Each number is 500 + 40 x the weight over its row's rms, rounded and kept within 0 to 999. Layers, rows and columns count from 0. Numbers have three digits each. The size before them is the row's rms in percent of the matrix's.

# layer 6 attention key, 256x128, rms 0.0846, rows 153-195, columns 64-127
079:553413519481460509513505451494443481502486495505531519501525473450610477460422484478476540520526464485517516484531513529451413518504502497514581504485554481493447511474475489532496555533404504
074:480531529531499463528560433539442425547428450448482491507516493499601508454456529460525499560462535458435466545483538486498426506504483536496541522523487540440505564519516505504472525513514485
077:447486531487494502483459530565501520459562523526548493471495511546378479538545464494531471504538510512529538493580443448524507460525477445553458512504522513546551469502526527467473478488519564
067:468518486458553505468412493462560534541533464539479588452480489557398453492500502505528528457482540489497502456542566511550571421509444478505523483466553505524519458410515502487476517506445517
069:532471514490557505470486529513581518517552519557522495492449488558421449519535574495460552480508471448591539421523457444494571466454471465472410487472511514525511432524511530473485443494528485
069:507506478554560588482555453540503459468493489467454502505474475440575530473439507431580544521453527529483456529446509508553418514542515501468578491478495490432465553510470494519560445499441492
068:423372412534453519495530501465529526440540502470462504477515539464532574519509446478485417462460466409481440579518551571462457492524500521502582499489483491558512487485502555480532532528477457
073:453511534490480426516517531512539496434562508520470532502492531538381540489494504526535479472478504536526479504497461483508560477491499444505466513467522486522496449484513485486523443481521508
077:526529513536568520514475511441532529532513497482456515452488511506403536544529459549511478492490480480595580529477505502466483512450494468486478528494494491428530466510527541454587439472517500
075:504473500511552538461460543459573539461575498559491520517471494499380482530498491491508481475514503552539541465500468473523559477457478485467470479500494469551468410478490453504479466526479521
067:495555507529530471490529529452528485483487506515527585471540480503417454513557523558494483468498543528527488465521486508542525475480461471561478572483501488540460499523504524499480471498507526
082:485460453502477529471481513459538477462556475453511450515511509488371540539543515483516473454483533543490543501494441549557549504480534493493488474522474495495486507496464512466498500519495565
070:513476548481516526497493512466529536540499513541463494527477521536470441542535428479516582479449462475551532484471451440534617468489473503452459552479479476565502442490398473475478464555441499
067:516495492497521509545536581459546475509583555559480485496479469564475492526583504522473542437556472529523462487473464494523482480456470532501413495486482527590466449444506460501496496506536456
070:543458540533466509512496503473447502508494485446496521521486553450561524537485520512482459477475493434535457581526503521414442486532487513522500495491487484475539518545482488557538578512430435
070:489495520496513491477442555482558561486566489550485520490493491501430424556556538537484539487489496509527553445522475488498564427469460447490462508484502491546502445508499452484475480531536556
079:456470532514431551459458491500527511454511477535523486466512546572492511534477443526488501506467472411496503550433451487507551418509503512439550499453525520539447385429461490567492571489533508
075:536521483524527462526473473503465537570497452481497560503491513557551480521533465450512553508491456381423454459513590493494499444511428544508484536510484496494465508515494479481479428486489448
071:501478444468486541516553489560472454456468496435476539529495498454547564460429497465455485463515458477410451530473489522535459545550461468507535514474515507463487549505536508538581543505470480
071:483588572479498455559468398516517505519492447514528480519449468534510503504452608499478519511454486506511538466504462504504551497541555538488428496478496508528527511510512493543560487498461456
071:520508521493487525527559461542455434478438508467483495500494496451627565469465492490529546497514529501488516508503545526507442594537519517508501532528502518453501591476476514509524512493486480
069:493503494530498493468436514518481443495463541559563561483556457502507403549545495498470517519496510555519517468527491481455533554549534527595430522554525513499452557533538530449488505452504536
070:508458499501479551485540434483472504483497528466464519451526479455599536527538513483497483536533507444460499487560531479512394566576491541575535438498513520488549538443526533497512563499454476
070:525512503534453471479513475508442433458406489443499543482498484455568512494454482493497552522518510509452508544483496542503475614513495477520544546506522515466443566509533539499548554499528492
071:470494493460533482522571552498509488465567520531425516476492481495408524497466470532561481448535489507568473546480419477533543457447467434472531523518501512540547461492519482450478491520522460
071:479442533496541572506512537459447485511480522471450474506531488456593572445446495466440481482499516488462465604474560511443417531512496491503546535495523502511531540509510488537505518559499446
079:529436466485497556478494539489454489562453512518471532459505480492589533481498489471515481504481538444445480497481524579479414511472537535479607438546504504489553515466537499510538491523514461
070:481499486449522485496441567547513506456564459557564482481516554495419454592507515571495542541443487549572534448528427439514553464468491467498440482464526513544467460455466526451487489518538512
078:520634537559528462526471446549503512504510494503483494553450476512557478444499515477498491527426500465466519507508521537480543563536491532486513464553521495472461525495579497539492498482489439
076:550501502486458529482480570511452462568462498475472501489522534448533454462491444472564550517429533412445494457491509528490543488504463517508544529550500510473533512489563508464477523499537469
067:518471545537462507505510475526482478515460482470457508501525545491625575484470443459485525545462514479454443557486547512497435575486486523505532551517520507420518540468489489510489507489467511
073:476523518469565454508438579491535492490557522539518517511499470543368477534528522515512489448524522532495488468474439517552617470485481457495445539510515477524476443488544505490489456466530517
079:527390474490459503491499487488482519484498474490506454470526485457624550495482458469499441507574478453523488517528499502464434548504553571525608480488514467484485525508491490489488536492409459
069:530512494557405492524588483556498446462491502482511479519531508492575546450470511512482458484475435418461523520462516547475384549513507521490493526504474489419490580550486518490530560491517530
076:461572552537575432484498499512580513517541474537511501482471536597491481518593518470489563519503510528480510410564474467564524496515470447511428535500500524491508505558476462410473474439468536
067:496545535506532495489524522512505469473513462550513434542453552563489486548515476492457525499454464509491511459422451524510503440506434450383459491524522523530511415499521457545509440522593471
067:504518532488540499526491486485566587551507465529482465529528496560467447494513508505479528465444523514468495430491553469516557438451491513544452528526490491550504404510455467514456429482530470
080:499435487488477551461440525461505509477551483529516469511477497467356509538550487491523512502519516545523513504546416461520562487475515490561516485487519494499518441488487518447507503527487559
071:486551496531565488548553480520492497553509463463526532503480441551539449411495589507466524493426532402487511485506531526468551435468473479468479515528475519457525478499487502512490485527586497
088:467476470493485508514503471437480469443400474473497521479522503506582521516463492482536531516538492471459496509503496462484437538516525489558580472499540480558511582485528469487504503529483469
094:491470450536470496461536502484605516528601569579498492487437519527472454464485505468493500475482562489493526526541544395487496468519450494548478498519493473534497485504427491530471458468463505
077:476412500481497512486489534511528458509448539501457523478532519467575587531415505466476490514507522440432515496468579488499475440455485551539477487491559483516488493487538489541528511528469460
081:478560532492533483512428532485500496492616454509533460521462578539432457464530536510436480511407475613615521470497475505488559501472484472431489490540528511390437501494514506532481507521491500
# layer 6 attention query, 256x128, rms 0.0989, rows 154-196, columns 64-127
071:501460468499546491567430495491526496521445564421493497503493482422561555557424428521502486551514483482516492518500490478455470455477464523594569481535477416525481462479505536486521556566492513
074:477552540446411422517479486485542483504590460544518502440435487519483427502533516461496488512512529510469512500502447543526537529490464500420500489475474582528516508474464460461521470504541517
055:441534464511456488503485523478555526545532515531477493415505478548543526488489486438501513496547595509494532549504544463526516463450442453461527525505525493500501447498476621522484463519548520
059:535525485484500486407547395455544501458544472419542470482502486498512514440555561490493535497445491378466413481524543474512546524521464470440530476485500529493502460480445550547458463514542477
061:539421495518460467494456489492544491475473573495501501469498514542475482522483514550443527414472486519442523524523438510495446490528440453464476519509563529485553491473475479507560503505432452
057:514493489557530506530493569441525472505522599567445484495493527523435442471479462521438487494523460557482502495471461459572476488505439525487545526527518435468513519530482453512470530510427497
072:533528491527458487525477529495502467481594473519509445440401544483483496499518539508422517466501508482494502490502482512468518459486483506442553561467526562507598533432536543525471541480558448
063:445503509504498450515543463540539474492600487498440497470500558532449518484572524462551492482456453462485522486511457501498502552553491555519459511479443458428416539536478533456471524444432402
075:510546498583468451548538478507546502471534472550487455489435484532467458544488566550407531458502535524509563522473527488503500555465441444435466434470530546502530540499459544543426519516462452
054:465524528428479455463499488461514483529492453552494505448454463540553419514517545490566457488532554470446534530440520541535481529438475516418488512466518562550545483475521523504438508476587454
077:537507501552401490500485527498525492515552453485442442463413472534491384499529556473452465473522495521476537506438492553549487599499558508516424552442495525456512524514531500581452527518534461
063:510501469457503464582522466481542536458526450506526386536522523559519533482457519481445433518531473469499486523484521493479436482536449486505506493508512518538425489447415450502436467520538480
057:482523531481474547463541479523514503455462472513505506481543509437488383473475543584513472468530434504489376471467507408473499492517478538477573535548503497498547467488484463538491513487485480
067:487504486499607562383474568428507518439488534471489515489472518522482478460568504492488509556448497524544446436521396469486498485504489501494574529542502456490479507558539413496543575453417594
057:510559476448462427530528460483557520569515475509516559462471509505499487479513610497479521485505569434449483546515534464496579497468436522461518541525540550515506453506503509525433502542445463
065:443537492510445550486443503413535398474464575478519562500500465520450582520502473506541462488561545488482521563532437468513460536412456432515497499493552455579477461458463513457467490484477526
064:458526446437505491576494500477538575534489519475455482447529507507525474536435465495534539513512514374447404477482539438456554384495469545486572468500510454555569401501458463520520487486488497
061:476479517581522467470454648467473496475457584500504441478496510436454492543442461491510471414521532546480544489463454531488513504545512513518544554438512525414481480524456466440538500485497468
061:464465448536478529476521536503468459532512516497490477468518490512524539506561505520543468529435476439516459553573546483512438413503499465484470463552418509468526525473589511508521561465467481
068:496416490545491541414507526514484487510479546467553475571491498545559490511480439495493497536449425550482515427535489516485491488536554490520487547548449474460462524556577477491558533417448533
060:514479499477474518488520494542491539536513462546470480531524420559529493594488511505587491526430495488527456415511547572584536523487514531466483510538523485470511437461564530483540448463520550
065:467495533531529504431472543501556508557487540512499556478488522478502445582474488478552522487505508543497553507580447475554540550534477474544481484553467454507544466544489478469550522452415471
062:460487493459503574484478532507490481452456501442537470492526523517517465538504470528532555538509497532493523448542505530525473500544576466529446585458570513553414505508540491478628499452449520
063:491527473493516499501532508502523461489595443515565465471457480549553528441497573466432489478562492557503556565497506457511516525506478479517557537501552563487456521477503503551466548471477470
066:518511461508612563527518555484485528431462533515493394482557528441510524482488461492401531543550485614517441478525464505450401440553467534553555545430494487481485536517472453538481536546431529
068:463485447495582548480471543555555519543456548525495564544576570495517464538464484459469586451505549507444484499482554481515521470501486494606488499505531443458488500536534436536491479529434512
068:491521529484456471493563431517471476539521394468528515474502481537473484485523543498529474458464508526524487509523525474571528509513495483446475489528525566561529478468492490430531528460525452
067:437485458507515532497450485454520521503421527491506507515504524494488530555498460523530534447513537471522491526535428481492488489548457480496468429570539465495522548458543490446554466486473503
069:425486470475528563537462467519537476527497516494517555492527506519538463482527510459562546515521521447422539475487509486499610511515541507565488521495528476483419458509526448436510501468501534
058:515462465429547480535490453477571544441483531498531477506511605431452493511439443550483480466484459513481449508472489514396527461566487479563515530447549440535507464476585489472484551543477510
068:516527493528527467486502497498459491519569499475497498385489494495581460487535582480498582488478487509515477460488539486465554520505564533480521530374510530416500547518433540482499485497577465
071:537471463519478509487496578501490553529448564559524564552515487491491548514488434538478492600483517545558516433505523455461516483482440508496500405482489542496546452522517515579512487480406465
061:606464574472489528523496491522473500443510513506483543577465570418453505467479466534554496526454411439477500490449418492480490483486520507528545517500504485523457505439514504437512507488502485
065:488493528531492390523517372482574547582539430433489447487393528530551485546499530475533513519488496447548436461508512513463506511536444549418505505526484541513538443471482534558508455561519442
060:468545476450476539521528474542556514434479526418479506516449448533515571504448456481446505464549479415478437527491451419482475463521513489525535531470601460546591469500554468493510488575537546
059:500478487522463517541523420469548487541538522555512496488581501537551547497521523506504513511504489445497505561446549472445528433476575464467502476512487488560524487508497563540478510505545506
078:492533510603474463521489496530503463446587475477508475493496508522466434569543552445505507529453477529497545501511538583518529539515532496463479493506484516488479455518473512506510511487478475
061:496480481490553520447455538466507543548436491483466532492526452491477561492480534492440476521502534484472415531456529566474489482455471517543549478483465442446486507508550458556417463506492545
089:440481435512480569473522483509511531475529524498432515532508456485511521479432475512598523486549482541461504484493454417489439458531494542561553501522480487459436518496456460460537508516425549
088:511493480580434454489484540465577573524517560550473481464431510515489410517511530442459482470517581473501528565524525493543491537505418477457538497502464540491529476502480540574416432482518501
073:511515477521505547539466550508491509503422483596491451506473542431522555533393462486458507525537506511491510516484570523496536445466554500544499486490485499572481481453573490556458467505491469
078:529551515450568516515522482455485470505603467586511505478522501503529520517531509557434512528504509500555478478567529521427548494460454463431483546511504500463450497424476522481457494492545428
078:482552510571405479478532476444467534493481560494461495462418500524489390490492470518404472487554477497454537527503516462549496566518436547521471541506513504519553486484482497519441527459506492
# layer 6 attention value, 256x128, rms 0.0579, rows 128-191, columns 64-127
088:506535511515489525517511525562559490470494435505479462482579466532534528390572538485451445539511562494445509460529500475508463552456517451452446542518448559456508517470527492502450496482570486
091:449532490522596512516487467593491524598476453485560552435535529461517487484524481472494438409517472502524503585432493465505499490509522464473542536547494455507466446501479489540503508579414513
089:465502488490470419573484499511520490492500487508537667572530476383491486502460487500530459444417567556559482427513440449504517476512508486519492552474512475598429520481453491493531500563488466
085:510504452544542498493509490441467505352495423482501539532516458584527507528455482467491489485478549504500503463508506540493463557485509426406530527490486454503527531475463596519474482477577491
090:485523450607529556417447507512534436537491542449518516496546506510516476526437541532516446429461546465522467450517512481493509507500502523499519546492597433470494451434520458455452444474463509
090:459507504456560540538529461549563590537418471504511494476509499517509432552445504468462463505467443519500465582503430478509488444483528462494505520519549435523532482529443478579476452481549516
098:490483413448525515518543435567477524570461553540499455471572507551535485450477511553521508482425504497494506488511536420480500482534588542451524508487529451584496448484412415451507471539470481
108:528521548517437453546516545458582518533499491493534548518488467441521489496535496439501502522518538472504571527563426466547543569510520467418514437526542547432530532508486451538552518494491486
096:511509435483581497468549478442501518505502380570515508544448475516539539427457505584475435463509506514509493452422460503512431551513486433520500482438490444544468472571484506539533468449569559
098:565496460548579534509459445575535556513509529542524556508529494527470551414448479513535493452452602511470469514500551471476507477470473454478502494548511501523493442434480571498524490527496480
086:495499516457498514418494449489530487486522478582478461478538535505461597451547517528445556535495543464491466494499567499478449586427552460530410452510453482418555468580495532503470555479521573
099:475503513487444452520475535460504459406530442498505467466531591521489503538529481424506553576426586478517528474581520536461522499488518483474505452551521571502475539473524453545522512493506449
085:496477508532524468483495542425555495530521473522462515514469491446510479494503462535570470518392506420494531455516493538514563567497501529469451421469524512469528503521506448529563482481473400
099:529510462426466477454504528499527515503463524562531427515431441510511487550506472457486425488467563547471513472460523479467491571508506518518489472497522472558525514528474479479507502559544485
104:521487520451492572453540542519479548512501473440454541520418566564476487538505489550509522471440482498482529575460529495431522456538428427444527403479541458562535435528489505559576503473517482
098:488468458567477536476501456473467465545482405469469460508513543516465552533487533599459468478552556462568508516450476469504449548450555551432495521416505503446551529619527514472436544541544523
099:524499524482605526470505443523414528514513556448486421479488559508458547528540530518449516487504477504500445513447521508522489480552503477523534498405495513433516482555425519434503515562469544
098:469512414491532479502487464498529461511471506508522440450652590530475530551473461506474502473475463469517466511482449481541536523489547523470469418538552463601511459562461498437516475584501517
095:490509547548495461499433483468486594463512445389561561494465529443487525414467505555545489444487544506512521469464473493553504547451449481519500484535545445553415485517514519585507500473487494
101:500487526492647506485524474597499546534423582461543483495493464521515475480449493489513495481470510516493480527472555521487519394567548514483491508509489469479512486511443571565476482504539555
094:509502524543534483566536519496505479486520497465529516561531426504489528448474511530493558479480462477529523526529409514486496462502514531541504562534473484497500503510522573470511482490487532
092:507502588507488455543488507490519525500539515591495546526449460505516455489533466449469481546463487501449531488501579467527497511431507494469475469563435570456489558526487504449507503416570474
092:505498639501503482488512470481501492500482464389486478488480496504478530466506509495496608542492555479503492514511552550540507522470516511522526506495436503428480526460550468499428533438496532
090:580482453417494498460534453527436495595478513501527500488461576448527557584459529554496538470521430455538525532499442472491513508495454456497564478503518510517483473507513363500456531538454481
091:504514446497549551472541511487501520426511416579479542529497506530458521512508476407478523518487464555509522513428540534443516579540581431515501488507525519594456485437451532575511412574593513
098:410486499494543472531490485507570447496461559487540545479532528587494499506519510483528457451542511525499498386487454491444517479506497450453517486560534533487467561484427501520569468473504486
093:484542548583529469458460548499495520541514529531543503559481524527501469485460436521397468524427457501523427498423483508462490493464482526545517518542481389502431470523471496577498505471516451
098:531501521514515580551467513515537482557519565515527521503504475546480532436461476571518488408395498540517511484461501498484488519529416460431506531451424450514448465479535478530585552529514540
096:431501381502512510459508490449416499506477518447494475463522512531481508464516491591548382526492489489513467461479599474489534419494476501574483461531501508518476448553535491414532499560485460
095:481509585470435528499494481525456540534511542520483569506539488519469435474491473528536552558471387525439495595441471508514533507511428520582489541541504444520442432541496419457489507500534476
091:559516559528504487430463552548471516581522420542452534568512568585479479479496501562487540477424520502535581505461515480527519514500528427492536514563499402553510388519502486461524496542481474
089:535499448460409474449522508489462462559454452558500501504512521530468453612517530597557478443479529460536530528489537417424501485507478479487529482483571480566540528545473469495505545520516513
101:501513455445497475517540533531466521522542479508510517481465393460499479568520495454564447577536468523493551511525436478530490471485470467524530541586545476528505541526524442442527447523530462
100:435502457538524466537536526442449461486535496497514491480474409433470534504527482552544486552515496462521525458559498524535501440486444565502504450538541494465512465494513494414533474519459471
084:483536498439459531565536545522537516501525423396557481493438550534509433512480481473464473594481471498512427535574470458463521505502443534513484457569515461579563504468477469551508524520458471
096:484518566519532518465482521536482496518463487498469620574599488478497493551434562544452487464497512526491540525472489456477472444503489383511527504511552448517492435483431544553546515505550427
092:491525537454486548523429500562582466485552553488567448491462486498518431484497485469493524510479508563432444536465508490504488475500394533493555579588461551543471525504487399482510470575526481
090:586505560522495473374498501429501482522567426537470541520530516509511558505505481423490526548525530489517506517440482491511494615556559499438505553483425548482434548546506486476436527445531451
102:534502465463532478469508511463501504500575445558498495535494513524498550460499477523537408542498489485578445474488509518555494572545458543485469484384513512534537572499476552440513481494468533
095:512503507527585536465477439503485546479547440486473428519465481590497541427496498499503435528448552540521458509403516498481473496543495505498544465541512465547502519527512487490543483476585507
098:460481554537534521529486516498554598489519576545556466470444516551495489541535470430513430564479505538495417525476521531500544473530467463471483526504547524470503505527479549485526503480535533
089:500496608474476481515488523494529510467525568476519501519462532376467527525488469517479524525457529472565501468520439532525459545522544565537551519445454495501448480455500539484440602415457522
092:460496478521448481420482468483529547512494507542485352491501531524510470485488524612520549478485500478499470439490488482523503488427476433534516469510533468502519530537564486517507493448525552
093:491520534469505524558540461463510538601500539439569431442486465468513486485488499393527447423503533487579524532563432438479498495599478533480561449495466557513569517543527461484482524541470543
090:537487515518495450536481500528547482615536522550478556485537423538525471506478482469482514484477440464437516490556548494549521465583504568465494494574493509521549498510448490472544566438529485
100:461501504456506492486462552540467488529518548437542469509483507454503522525469508488547526488548475468529522492520411496459506486477447538499522545507506512442455512534433361508430487403480465
100:397470470503453501435468450523414503497488501487462518490553467562443565553512505543550497453435506521482537409470539464537459482486485508407570495587475439518488472492483523490522505563526448
103:484507494496569559483536492612458535594447471428494521481476537501505442504495498508480520514478505457475489567532553482479470421501449490501542491487478459505545469474489530529553548530502454
103:516478492483505513523513495452470453528558508439505436500532436452496433519506509490499509504538491483493531542447473544572509590435551565515484484555487512432518475572529465402462461509437527
089:502501553506530472568512462535515493559495529517561512522519503511507489402504494464473445510540419503495396508529552504490492442526555577541448424437524633497503590536497513451499474546491496
089:503461563563465533491473582543500429441535446403465490487466486484506492533550474483533523538608534448524532478489527592543541491540569498469522542557472583389475571429451562543467491409527496
099:529492409511563517557521448483481501513460530424540521529484453588484474457532496518493417474451520501534508532465514477500524519548584482448484458477443529539553473517556492475571414592501540
094:535511605517556567498488479535458434495513448497488454433508587521496469532468533431498581486491540532472459544516578525549484516467545510543500583501488543410470536469475511512426473521535493
097:463486424524517466505457458464540465428504485514495440541521474546503482471531505471530465427489481477450497547513512539556552600497492543488479439512578471461496473572446467479517439436475550
095:522541520526495488458530551466428481491557484531536527522455494450466568511475495561459491537498408530516520514442410476470467534527450497592535546540442509510471401522501498458533583464492546
088:542515499472492481464534487474492550465491541534469412458481577544536548509499543437534556572554511507466478474402494535493529456399469500503502529505533493497496531440504498473471466487555529
101:570515518436457563396463560504578486509541528537515520433450508487496455537520495520510456538541518516486497543452555505518535520516476531523485472523500480516506495486548464578552550504512468
094:491501636512460532432480515487434503463489548475496556483473493464463462504527507589519584495503563529447560549537534464489495425527453472510482551498490442504561498459545535481511515427527488
095:539489538509502454478557486455463485520543476548492472454492573556485448520583489457516589481513496437512563505493539488536535480537525503474532532493490543520570450462481432505522550459495515
111:450520455540492532422462521438495524575518554616483510551524476488496540482517511625507484487512479493547470463436534456467524472541423454479501549520432502537477514478499481575532561447511456
092:437481558539456497453455485498465513458486473471570539476414475412490522589538510576496515492512501505464478454552541496502479507495459522522526525459544499442518493467477465576490549487490522
095:571531428447527486435519559501499518532502450566522442499570477524507477522486478460507445507512499505484494538422527456536523496484489457519500533540589471579471519528438442565501486557511512
098:523462469460470527452500535531463502527477526368486414454503497429497544587489481546538555427499512472491544551553397513558512537483474490501540569480511457476486519555551472478487495491450571
092:500499488403440468457551492469408485494496486439541522541522492538472508566430497515586550493500524469546508526606454460507487440498504492524518505456512542551494511485541447426501507503487515
# layer 6 attention output (transposed), 256x128, rms 0.0786, rows 128-191, columns 64-127
085:482400468489482488529513541466448475476533509502448517521464508462497633471445444504511538468526517519501446517517487520523466477503492574522566494438506522523531470472511498500494532534480516
088:463420532522444514438490456461497486524558567546412505496457473558441489533514489556589522532493471454405505525526536559533526575485476479569465535487500453490507452525487561506491504446590470
092:562503523496492516471515543517482534467463475497526499440482498452502509501507559509541501540550463486400519475433512563432525492472572487531430514440563504471570569530511538541573498491600505
083:536410532531583543497509491519537522448523485454407479428519544486480533495470522503489530511494403499475409521484475437545518478508462535481553526497486420463493484516468469449505524578485438
090:444440554457526470553555521477468487444526566433452437547518486546490534476477455448569540538519481488404485513481486460506594569526524485509457548478451491502486475575514553491494523488517507
096:480407527546446474475460459419493505552615441540438480446476493491526516520583491516564493460485503479459597550589459512516511501499490451529477502513494469456471450508465515419522479511517504
096:500475525536460541517481547460518523487548518500499450560471481522474498608542466466566519547523514426502561554546390565488517475483494466525480457473507534442475490534537547516507509528485555
116:590523540471483457518514477511413424518502490496527477524501500503508521461489477594438465458499403534533441531506520555463479494460456468490492572511520472509491477513522581474512493481547436
087:455428518497498477531533516463530515508500528500476517407545568457489556487523507514537476490470459505501437572552528464452505478483513500444533523546488520499553473440505511481451511497536496
097:481387487499506473505513531473518482487552525492588517520479472618461482466543494427509540527523484464489553465524498452571429516513480513508558599457515502513540554516491440507482511493486536
092:503536546502521488581545488474472532497538485492439519466491496566482448451484507500511520552520467486531449496513526467548493427555416544440523503531479521570497522516497462505470469526502431
101:549589461456514447460540503531500521491455502492523530495540429464481522430411480566406482422572489509440480515462480556543498474542502559501504559476466542484486560514527492484468478518542506
089:560556466444533421543551518512411509525441529484495432576508470468470458503465517555529524520479401524483519489484564515462509479537492476485520546485502511487490538526575540481545529482482452
106:472487521472517498543517509452427491478482454516484441526458512478456469426588501524457557558450435513569435516531437520475516420479480491423497536491488600427562500472490500482504481463526523
112:548538507509495424427486480535557602583461507529575475471517473542563420532562524495460450512457473396572545475485527500490476549439498540514502509525465507478462429544476490482460407488436507
101:473612552481491548474500451473493531431522521532450496455500527552543425562483469464489508560517474465433522490563553484508494509520491566512526441482471552548470499502503494480552495489409555
098:411508504554457536496467488445545471537469528507413584427521512562525434535529550502547491538526471437491491523546503456493438492505541523489505487564512481500460490499491457535478489482475477
098:511538552507484442527531464469532506481553463534443484486444468526552432522502565507529517509521523457461596537522522536458507483525498451499418531506502472447470566550532488556507505502584470
103:532492511514508426470579495490460420519493517547531544456530541516569487476530535539564527449483415596462453513521568448539548487572458485537509596484487452520535548521482493487529404473495459
086:440374472536479522504424507454516540524564473457464491452499484519596509549509510466497483535575519469503531523547476455464477505480520521528556526476520476436448493506483494473464514512476491
099:497453439534530500517483517497511465503487488475554560438515567472527610526545532437512432441520535521457484515508549517541509509502541477519498503462529461569484497471476468466533522489538487
096:572491471547467503485499477515508464519457496461520562563532534480416506469492485525483487499569487530516505481526509506529452553558477490441515522549510482459523474468490501505522577544448491
091:418476439473556540537442524519495484510515512477477551461550472535607520473474554469518475480532511519464439471498449440485505448504511531507564546540510522483451433481467485476490471522442523
088:463568517474487521459429515445538504519481503501508486506534521560370399483544495513532517530436532507465494471535491570494524500555459481535425489505435446510518521557514539461549442473475560
090:521440474444485463493564465492475570559504490508511487480491469505545518483536536529528497485456505424483385480516494427542516427463463518466549467521497468459546510495449463474481507526505484
101:527475496537519400451508511454495502534508476525528482554484456420483537527463478538506501536550539566462534591501582502495486551450483501535427554420484467486546543544523537548477463512521446
108:507479525543468507508543375499507490542483497440467557518556513493540448479496517482609496500484430425439527504492538522566494551553551509484466513534472533499542422518481516458470536498510461
088:500538484503452467449550517499516500489430493488547503504478550499407538526588549461505447552511455427527474539455484572484503523517511522506489523551437532532505434520478497528521486497513530
089:480485548518533507495488593506522551510472515502495473529442500547628412539478531497522575515512554486475549462507479530460467533539492529478546574500539533498534483513468492528472500500502500
097:534388484515513529465503515529487465581481472521463482500500479528570449538513486461557481538486479496621507455501516500519511527502430507477445398505469479506499505524524519484495479533457509
094:562394491493486463515530465490493533486460528495489535472506532514594463458523477467571509525479417373478460520523493508500453525511411527520478564533469513479479519518510511481519460476518463
090:554535524498530527494513516455490584479464577559550486515481501513533507487559512524376441542436488491515530479499507594498493540475485469474496496491490478512515508512523565524522473469464541
104:529413459486502535451476524448469535501456457527511522528518526453505522459500467544470529444431510598519499455551523524470551550475526496469503489513531502476523513498521559491502556478552499
092:529586498494529493531501525544465547470443469503506490505504538521523488541474570551438510468493508572483540484417516528446538518537548470487441521493541549566492547498505525514508557471540462
083:479593567512544491480542420506507536520468442487513545530482456532493522532546508588509489453447484488494558518432508538573545480476535519500374575470544512500484418493504483466515522496553489
094:535313524528445502490488474511487523491522524535504491419482535495565527509544401503471492482474460485488511491447492523481527533497499520519498486460518500515497541513443521495460486523467514
099:458443551549551505414551493471458489470461478480468550522476483494422549460529501429512547524527525501480511493540428527581472539485458503536382557524546530465559517514485490491494509502534544
096:512461500451540542537492411551469438473505531501435557488536500464481451445485462498509553484500484521440424473508555474490477486489452535512524485520449507477549529471493484504528492495449494
107:509568472507549527565556467484487488443420534452497548436541478477454452535506517542496521540535433447464562522485544416481499491483522493487492484536493531522532517483556456522547551478562500
099:459452451513498510520564503476501518468471510509553565483534491533503529530575475444467508476505474465442472454569493411534495519504488522454549577524546589473498484463474497497439530489471490
100:536535501588462448443548455509465453530473484417444542518471484520436487479474535552521443511583490498515543601534568472538465546534473530488472454509445483481465486511516484558462542460520452
091:547587494529436546568482471537445488504479474399488534446593542508555472459500526426597501447547466456478465488451509484542528445497543569528507520508470495489517522537526508504556460476536534
087:573520506528472444492548552481483470434519534545505563519450496492557501499517503469434473535480475547498559545559477489505466533568479493492433454569460577573474535527470520491491509517427429
090:460597493478447511536475492497463438488499486544513507484524441543442484466554497539490500505536500517467511487534551613567509544422570482522527500479506496508437434538490570513469472399562574
092:527424502537503565566519473513438537458469473496587520560473485479457503533522452519502481511498481539549564473469542512524501572474498491498531469485519449487471561494525512514454579480463491
103:429448504528523525488504502469477487537436480445460504464538516432426474520545483478478455509507579588483438542530503544535531551536530514541414552452472526487571523501571567462549428451573597
104:580484489583545468539591513487472558473444493574527506534460527507624464494509549488469503459458522504496497509513448517502428462519465511519489529576474466436444570550475555510525454512517502
101:441467507507492491518446512510562532512502540511526439501495498561543482573520526477522448550516492446547546517493478462481475536460494552537497455475482504476418434564497455461445452482417574
113:527483524523501559531462498520472492575494484496465524512543570468531507495523482484494548523436439551533485488616526467487530428554514464477499490515496471531526517462541482448534551457579482
088:456588449527460543524445499453528474514505505481496506512512489493425503516456442551480480530539531524457553532493510533491540525470547479450530509496571464491558421418535478524507617510516534
082:490513472493553510510475422533459500555477499452462543511493500490590523491418539468489498440500550505450423497505572404531481492461503563517548500438497445483461485489562474488490499509456464
093:477499444503508470489441575485567498494487467512511477492501491532564551544478520503519520532501453430463547489568494511475520443467544486489608528522567492448412462500521509516473616472469425
102:407465486496510539525507471458519528516545546502456552461554497498497516448492466486522514530548521489442416547563433433559468500542479540500553476543469435498502478497498439438499474519464605
102:544447509536546440523525539516476539514549484493452449475518462508543469499445469507540495574483511512542559506552501428486555447496487461489574567480536478493516597523597545477477524506511440
104:478465498534505505524558468477493486523389512464508554436573603502530518475563496486534470449470488482540388519439561543504456503547492526486454497537457474523555538493461518501480510469585497
089:465410478452547475461462515406517474504573584464449484500455471463525483477512475482464500484571591515533466532578501450490453530594510525514499512448512587433508466527496468532481456579452496
102:513490553491536482478573445483455456514471533486496479599459502536536535461538483478462503473451414466508482466538536482537491489507435480477510529534468519496547501512473490475475499511452484
101:514387486536555494475490532528528543489492509534464503442504548512542523545502502461411445468512468516611442508476488474517506571439466465508522505523528489483455533521488503537450402497470541
094:591557527489461470506496455540559483452473570531501504484509481527459474542525442512501437490521523445504527536535472542537466581497475493540457538519478513512436566552561549520550482502420519
122:554439546486521470542573513551445501497425557487493518497490482437417435537486518491469450499500504451482521506435536552510455577462484485516483436519471555594556477532476542547448458477497488
097:473528539553550499532559484474468565478467519477480502500476567606462519463513522482499507485436482594493417480478446471563495504519463485495538562512512452483488586513496542461544446484483490
096:541383558459444467496521464439508466464512550482458511527453512427494525468543459538468504500484473446490517483568487526499528565543459477488493539490503512497588480452534504461494555508521481
103:461523515491529496472473504468512489492526462520520504466464531511596438463559572447539504529472522539546451485594525485496509492516499500563469444503423462507448498554534474471511382456524538
096:503499468533561481595466549509567479489455484513547540407509546453526531450531513523415453525483545539504503475513453532443551537492490510517426476531475460511460487538486525468512453440542553